{"n_layer": 16, "d_model": 256, "n_head": 4, "n_kv_head": 4, "head_dim": 64, "d_mlp": 896, "vocab_size": 3395, "activation": "squared_relu", "norm": "layernorm", "norm_place": "pre", "norm_eps": 1e-06, "positions": "rope", "rope_base": 10000.0, "rope_fraction": 0.25, "qk_norm": false, "attn_scale": 0.125, "bias": "none", "tie_embeddings": false, "parallel_block": false, "init": "normal", "init_std_qkv": 0.0216, "init_std_o": 0.0216, "init_std_up": 0.0216, "init_std_down": 0.0, "optimizer": "muon_variant", "lr": 0.00803, "lr_mult_down": 2.0, "beta1": 0.9, "lr_head": 0.00774, "grad_clip": 1.0, "warmup_steps": 200, "schedule": "wsd", "decay_fraction": 0.678, "decay_shape": "sqrt", "final_lr_fraction": 0.0, "batch_tokens": [65536, 131072, 262144, 524288], "seq_len": 256, "doc_mask": true, "train_tokens": 865600000, "steps": 4254, "dataset": "wikipedia_en"}
Each number is 128 + 32 x the weight over its row's rms, rounded and kept within 0 to 255. Layers, rows and columns count from 0. Numbers have three digits each. The size before them is the row's rms in percent of the matrix's.

# up: layer 13 MLP up, 896x256, rms 0.101, rows 259-305, columns 64-127
# down: layer 13 MLP down (transposed), 896x256, rms 0.112, rows 259-304, columns 64-127
up259 098:067142151164190167101140057201162097122119137119105152127161091050135092085146163123159103137190107150101119146057108192130096090155096086138119173133113106117136148110152159175078168142150159
down259 103:130138148162123118093148175144111114146186097172155111102105058118150128146171166143102160141158071175076126137071097118184143137121070100113025213110116110100105176059128103122115126163126132
up260 106:174111159118097094121099164187114165128149065127110152130161121130045136132160147086085110120086126030158089095153129115158154104129153143160101145150104150153130142120119164132181159143106155
down260 100:104191124111114140118134110142112138069135132157121096098188141129107138110138116117120114081121141153133112148172102162062114083134142085169080122112105136140088105176105157117131098004188143
up261 100:169130117175117148152166140144122226115160200110104123161075122155147097115120119103167074094160176111098159135097173143161112137164143150114114100105129114122147066036139103129076209156152143
down261 106:139120130116094108094103131068110139130157151115110145181088113088091131100175114127171098122096131130136121130122120118095140154139131198136190169148170086116100144099122129129060110156148125
up262 077:051128080129148139115129092091141098130154113182139102146116184091136155181118151094075157099130124098125122138183104123179159154124134188141124128151128112000180118140123116159144131100057134
down262 095:131128154134101117112129172158096128134107127136140153073137076156107132128142108157254095111167116130124162129108132099072130134097163066140138115077143130251084119112143140143142121099142096
up263 096:112150105174095081118094150157154135134116117096099149106154141168150117104166125169121145177184170105155149137117128104110161210141123120148118101128162146133104080081175094159181143156154179
down263 098:065110111166090121159174112044072107145168155152113052110094161096116077162080124121021159153190107108141136103137126110117146169148183165158077108070132173155119133167091132161119177157194151
up264 096:109129117092109130088117095110162177079117171152178135124154104147154113119185082150092149109161066142110120067153136131086171119184172118151155116121154104136145133217119121100108146156141133
down264 092:162118122167130077133116137123155125093160133126133163131116101154178127159140125143116104129185095136111122127143132140135181113164127096081149144167095134108129106124115120148104131102152137
up265 106:133154030172079155203120115109138120157166066061134155053172138127137154150099127131088132163143136163156096136119161108129108108114129107160105118120128106104127115110157154070149125113136131
down265 100:089120154080149114106159087155066103150061142218080077116067151118187184089104123103117148091125136147102060114122080132132119160105110169141101103108102075098190085077162193136110098084055142
up266 099:176142179113153179167081072110101102114142101112130130154157196126124144167156144139175200112129129159114112156062129161117110173155122084123183070140131190093128096091121122121136146133101144
down266 097:156079148116046140125096091169117061152153214106132169117096111137107093087102101157160072109100128113111169093152108147115187133172063089189141138115121160134135135123117121086112176174169091
up267 101:132118166085141094138100171105111104158100110149069102094152081110145118146115131115153140081149114106153129150123144092112137132153176123123095145136141117131141177114170155082095149182138236
down267 101:136099144139124129111121115111112106100130186134107079137146109130149127086082124116120138117115135106079104173104095077149189147121118140116112093139070066135147130110091132105164151096121117
up268 100:154089130060060131129149174091182130091093062072145140160135168072097159143106152109128142126170147121168098169144158152149097157132088109082092102134164056142207086149156140141077167136129174
down268 097:133052137118108148136091088137113124160132126152141175135130151163177120093074087099158132084110118145119178147117125031135120161152091152085102070105168148150131143132162148122153129077100091
up269 098:180138173157220167108113114098149132120128088153192147137136097118155160141158154124097119098106085111114129118061138145084114115151117156059099162109133140167142106189152082184111127105126101
down269 101:122092105081186089150122112132163114183144145109154145108132122193104097134099145125121109097143197104208200172131159131112165156125085116088147097112155098119155067160184123123150169132158135
up270 097:101146125045134106142116103089177195117104134097117147067147077164163156167102137099055085139175130117196149153093097173129135094045074129170174125167130123175136034175102130131157100132132174
down270 100:096149110099148117163213216151084108145165116136102084116098165168102144060115154139092145111166114130094141131137166101073125140106086136115111160098095161111122135059099136105115135143192147
up271 105:131088166161206147169104128153135131157171113165173094150181150103202100053125103140082075119139112100095116135104075112146129126113114094162115137158152086081126142080150098130108132110140104
down271 101:082116103125119115189139140134103101139060142152127157108152128078142111068202158110175084116162142150085084104123057157172098148125139135148116145113147184126119115124110092066166077150125155
up272 094:051090143093129106190174128097117078120124132140209167124125085109141096113096123107154112100128052127139126116161133213120090094110143135093171126143063107085135068093107096066114126106163135
down272 095:185098155165150162154109127152200182154114129127151121140122111128138143120149079167131130069176163134118129055107148124135135145163140122130091118126149194137203135220163113125033107163119117
up273 105:193105141151166127085155156081142095158129144138136169155122159154165116089145145139114186125097138138137063138139150109117134129159117111148132134126149128079117140160141074097202123111131170
down273 105:128173121180098107106161108129173060119116100179144097122128143105169120105166142093132126111167180116176131147131185098122116021135108140122145135089143096133112049126168072114087086125142169
up274 112:147095113143167202150165118139060111156155119098151122122150183128116123108123103139181188109143131112116134255152130091129148135108114147140089073120189119080135195122129162108164171110132088
down274 107:143107158150139130200140110135116098044147136135090146167123097161078128159149162112137141107117134096148165188162166144133072116170108137120138090111126143136109193140113133112144155130131122
up275 094:200150152086096199127171143125108112136132118076111135115110143094120111116128151092176184084096139133135117129141104129136087097086095073103215109132195144109166126096142144155135128116162104
down275 094:090078145140164126109156145071169112132185154096096091064207111094118162102122135130169104076085126130112115111167130105117106093148115160089135142133094110097144124176105128118116114173098096
up276 099:170098121147168111112121125095066104133098116128155148150090148111108099141164133128166090140086110186084153162163104174133059128184101135197130102126164116144148156157160123140085118104129112
down276 095:136105117160087071097132153152149115185150177121214073149156135135067119110127133147085093164130161186137135116170144142137129151176114124141156127163143114128090150106124105111153072014127142
up277 095:149057149098134155118102110117131109103141089126086074160131158165102116093128177108104111088189162119127136189115110099107182124155111120153120124155188105108176130170175130092097159108110103
down277 098:073149100137214127103144147132167119120110167129143072141144102149055161142152119191134104136102200125134133132127117143106148202182132146109082142120090100135112064104190074134124085119075124
up278 098:138114151130197170152141146113160167104120165165079183102191094152123133151099160058154167096165092132104141131183119122141086171149125106154113138170142114118125160073116170140174154139124091
down278 098:157123180087149124138194100102130140116084124101124162166109087157139082155155156126157129102148121144055140119121095156157158156092126142156112133150137132174115099082113146147171114128056150
up279 098:110153108183131162149127192134134154174135153155067118160110094091178115154158167104102128139116181151107159155094104126147084132112118031202128124100177110173192107073108051095157144145143128
down279 097:174139149100132088109083134131146141199110115146106171137119175141160068078121138125085121131097156136122137168120104149163106123156113201133153095121133153143136121109093157103000121084156088
up280 104:092137156116198135127095097134148167140121136118123174142156113070155165110099070101160101118106125149147113159124157108120173121136126093158156146157183147096168100134090147043166165096155166
down280 106:180131104113170100087002166150150123216163151101150081083142149099140174113124073124157102092113080115123106104162112150145159123120111088115125123132140124121126096141040101159083214160141124
up281 100:099140126091110128126143098100096088147143091119133122187142090127073179157131128163146129094109143114137159124177125118141086144036119061180140090162172138148130132150132130069141094111126154
down281 100:123111135185124173156103141131101152172165056086121084124082139109101126147115133138109092107112110173160134133112236144084147151135105108104104132118151135102115117096132146155151121108104103
up282 084:159098130129115175131140098143155167134174103119068128160136176109116132147129102086118131165140150140113150128134164116143135084116151116109145192143157153109089075166082125121091130107201161
down282 091:098104120119122073035155091128130097141103131143167128110108100149117098107147085146154120094120116125191122157086108136071120126157106143185136045150089104108126141097192154098162119143088101
up283 104:129090137109108096111145144158101131182128206097169131075135124072127099112113093139159115106111150113149154085151134204136162108163109165197183091185119109136125134153130076093107160165180125
down283 099:092126104113179137144152120113179173128087196108175076164077174099154137129109158135131144121083121071155117131110108150194109161055101067146139136133119106186117173120179067151160177085204088
up284 100:179121212077136121096126109153126133180152166138102096151150138129126165113108137089147104133153084088110147110113129116129127132140123123135141159130106175125104076129085156101158108203130152
down284 100:136093215114125124095132103124090147099174130128118108131138129160139120125060097175114151117123158121175092114102131121136141143087151132110112115126154098085194167138124173144125150096167171
up285 099:127132118103154134130083159136111136149196143155139117102101098088047128161138107135138129113126123137117183157116161077147197192122083127203094178118152129151129164190153099190143150122103134
down285 103:143113137135134103091129117070154169152136098148122119144068134201126192125108150083103064122086108100120127126157143118111130085104137152120157159170124121083150056126155077088159151092116115
up286 099:070095105125149141146124099181133156111111074196094173102153135131105122122083113089111085119122175110165105076176209174116139090155120097145127108129133136120131095143173140130170097093110146
down286 105:147146151141042176149118131165149034164112119172139097151158082101067190103112098122190127119094122111111145102177122133164080146202135112114130157121091166152083147077136106183109133101126129
up287 095:115141140109116101135138118114166061138117109140086086147123151098129171139066127130132169127095121156171096167177187070069134115127056129151108107135144103154099127177157105129135091108095138
down287 099:151142171149154119081161158098114160044128149137123167122166106123119113148119123093163154109093119123131141086083140133117141156172108182092108169093110125110179176145120126054138167076128098
up288 110:027163158180164157153150101092172180114172109113223178156129119134128119099151174117159113158108105095151158092048108156126143135118180171174113113097138096066106136161150136119102153130137119
down288 100:146085165135158146151130140183113153114142118171141173141126104079194116094151080179107107131128095101124129117151085155101187127130095104107084130151159151176157113112157148176126129114131113
up289 092:104116101114167162154129141129153111156135201124098195118092109139177034122144173164095143177135111126159071143122136180094088180134149128090118057159110103113100094099170155124074153125151166
down289 087:154091117116107077099161150160097129154131139134141091175130172107175103128090148149083128110070165115091130083139115127097094168094120138099093160116131117114157150121125155141139098118132123
up290 099:060142174127113168102161141119128129145117105150125139164162128161188084149146128059110105129119140103129182159110095144168078115144140137041105149119137106163061139144113102154177130114205145
down290 098:206096181193161142150171155150123113124115059147107160187125147115169101117123072147135164077072161114146111154146179116125183165151153128112083120106145142089174172150172125147041100099110203
up291 097:090171101165204074163132169119075159162169099126117102149156160106141088169131200126128124156153145206162082163088162200146089099163069079144111144096094126164169132128180109090102199093148095
down291 101:125017152145132065161123123174089092136157074193151168128089120095117103093177134134179135139133145100154111057205133107150134116148108136192131133116174143181166161199125145081078173159127121
up292 102:135102171116139153134139055132125075134150115161114114094127119129135104114074139134160127066089136143195130060216178158159160104123128143161135126167135185132097167156143115122167150100135186
down292 097:093141116119119111156105107120123093119139094072111121161135148113136179124067108074142130150114163121173154100119125126132096132129189167160104100118132149129114140159127098136073123046084127
up293 105:115044144156087089123138126122149172148141089080137106120149168142152155134109171096170072132106136136148163080125180086101127121095067119100149132123131128131134158067141131147151096093118124
down293 104:111116112181216077176128127072098121115121133122201121084126159073136162193132060173067131086142100166158098149082129167112195186138139158150138122109096148163098129149100155128169153139131125
up294 093:090155138091072141123097152137144094066138106136137179129123152176172196158140115150094104121154082122153147158152171142171122085100144156074078088120159131105055127161150090142119139119104127
down294 101:113126126120208158170163102129110155137131120146100141154103127138125035102125167140137190153112137152115120094153115156142146135143118110120131140106108103162123145119103141180150104136105111
up295 097:052138077130085147134144110138127121094118122035116158135139127094173145101135086104154089140195168128098126092143161112101138122107098055127099057096107178137101075159106140084097132164158122
down295 100:104127055114123107157191121117179101160160171158097130091106106120150193127138120146124132067177152117119170128092115119087068064059143180142186109136151143131105127167158122154085110116178174
up296 106:071080112137123057125159132158209172079102120152127080072152134163137112128111152040128124054120126109123071129096084084098128064133132192157047087079070099149122081061145112137085125150118152
down296 099:130114104084066115156151092123184097145113140156141188102112192152053062113141157074086095104150147129140154116140118161160161062125127140129172122141110135143131078133133117136143123119080118
up297 105:182070173120118160144162067169143140098153141084144144059110148132086091163099122152019124168154107078107153148133050112123136157167178128130117123139147151106071106170130085131153213125099144
down297 102:122115115102148081130151124183170089061167134071098102075101218100047150075148128140123082114127131107142100135091121135108063107126136161140092099142089095098107116134136057130135115088162155
up298 100:056119154084086148153151144162139168145101135142140135185123197216174160113133133143112158117099176140082154147122122122097172137163182075138151128104116125097131098111133142106136136106098100
down298 103:096173154100079131162108185169128206145167148075186153098075200121143113090184133143119109124143139088120113089115101120149193126152113119125092195080089092108139148162107106160136132123093142
up299 101:122132094152120135091073134124046125067118113103081133195086150125118117083154105165161131150137140102103167186113092130106165119127130120181109161102160204143133171116154116111116192091143089
down299 100:164131128140139119136208094116108053205052100104088124071138114169165159136141099179096124117209130144131118142140060128128073095158123057123153122078165134137048142159130152067126112131137175
up300 102:139073137152106144134094135125142097117147096130116110143080128114124081087150151101129138064152068092107087156189074124132188114092149193080143118119142198161213104165149128075159161129136127
down300 100:170165100142087114170108149082144078176084086105145144126104139118215118165101121151166157140080098083099186116126090092115060139115168130064078116122152157090153156088170100142123184110182141
up301 106:152062136042122176157173127124134140111097088104132092101040139086122142158096156074096119070159125167148152212100110115123057148108099145137108092168132164083144118115174148106082160205102121
down301 104:118139073141125130166163168158166120129167164172145155107113175139103177142088025173120078142148048143155139124171117131089123089140152154179130114104156118162104145156099174088157165136144140
up302 100:152115173087104105170113080144150162113153146165134142083132096183131184159121151201160128102112095110142119118129149146110128103146081077102180109097120142119153149164172203129116136152104133
down302 099:137158103101136133149130178136136164167136080115106111064187128120144125109161067158167169138132189081115213143146076148117172137075144124142067135114064132136084150075129160045147147075101165
up303 104:157138117094141140162096100148100115089142181122103149093133081061116088131220109151116139080140123116147127150143159129066106131151061118110148118108114136107134142156097168074110110160142146
down303 103:126136081140086119148108141152101140140148116143151074056129176088176192123101232164115140154133096115148079109124112069145111145152124128091152143086109122119061139135143151143128171145097147
up304 101:119094139165104143109203043058115136159120118123168182070083146111091183053124137133080131094138092130089144159137155115122117132129153137199181140119131163135109156152098131140123122172122161
down304 098:129126144184138146129179099101150187111146120098112116131141123137116074154087189147123144132158125094125098123130186098079146166106165134140084074121150085143139116141125093159138130101104141
up305 106:112045181127125129178141121069109134078128100109116127129122130094138146143155120202124118169127057137127128126143146144124095101140151136152149123134091103145169169166154101153131139119133105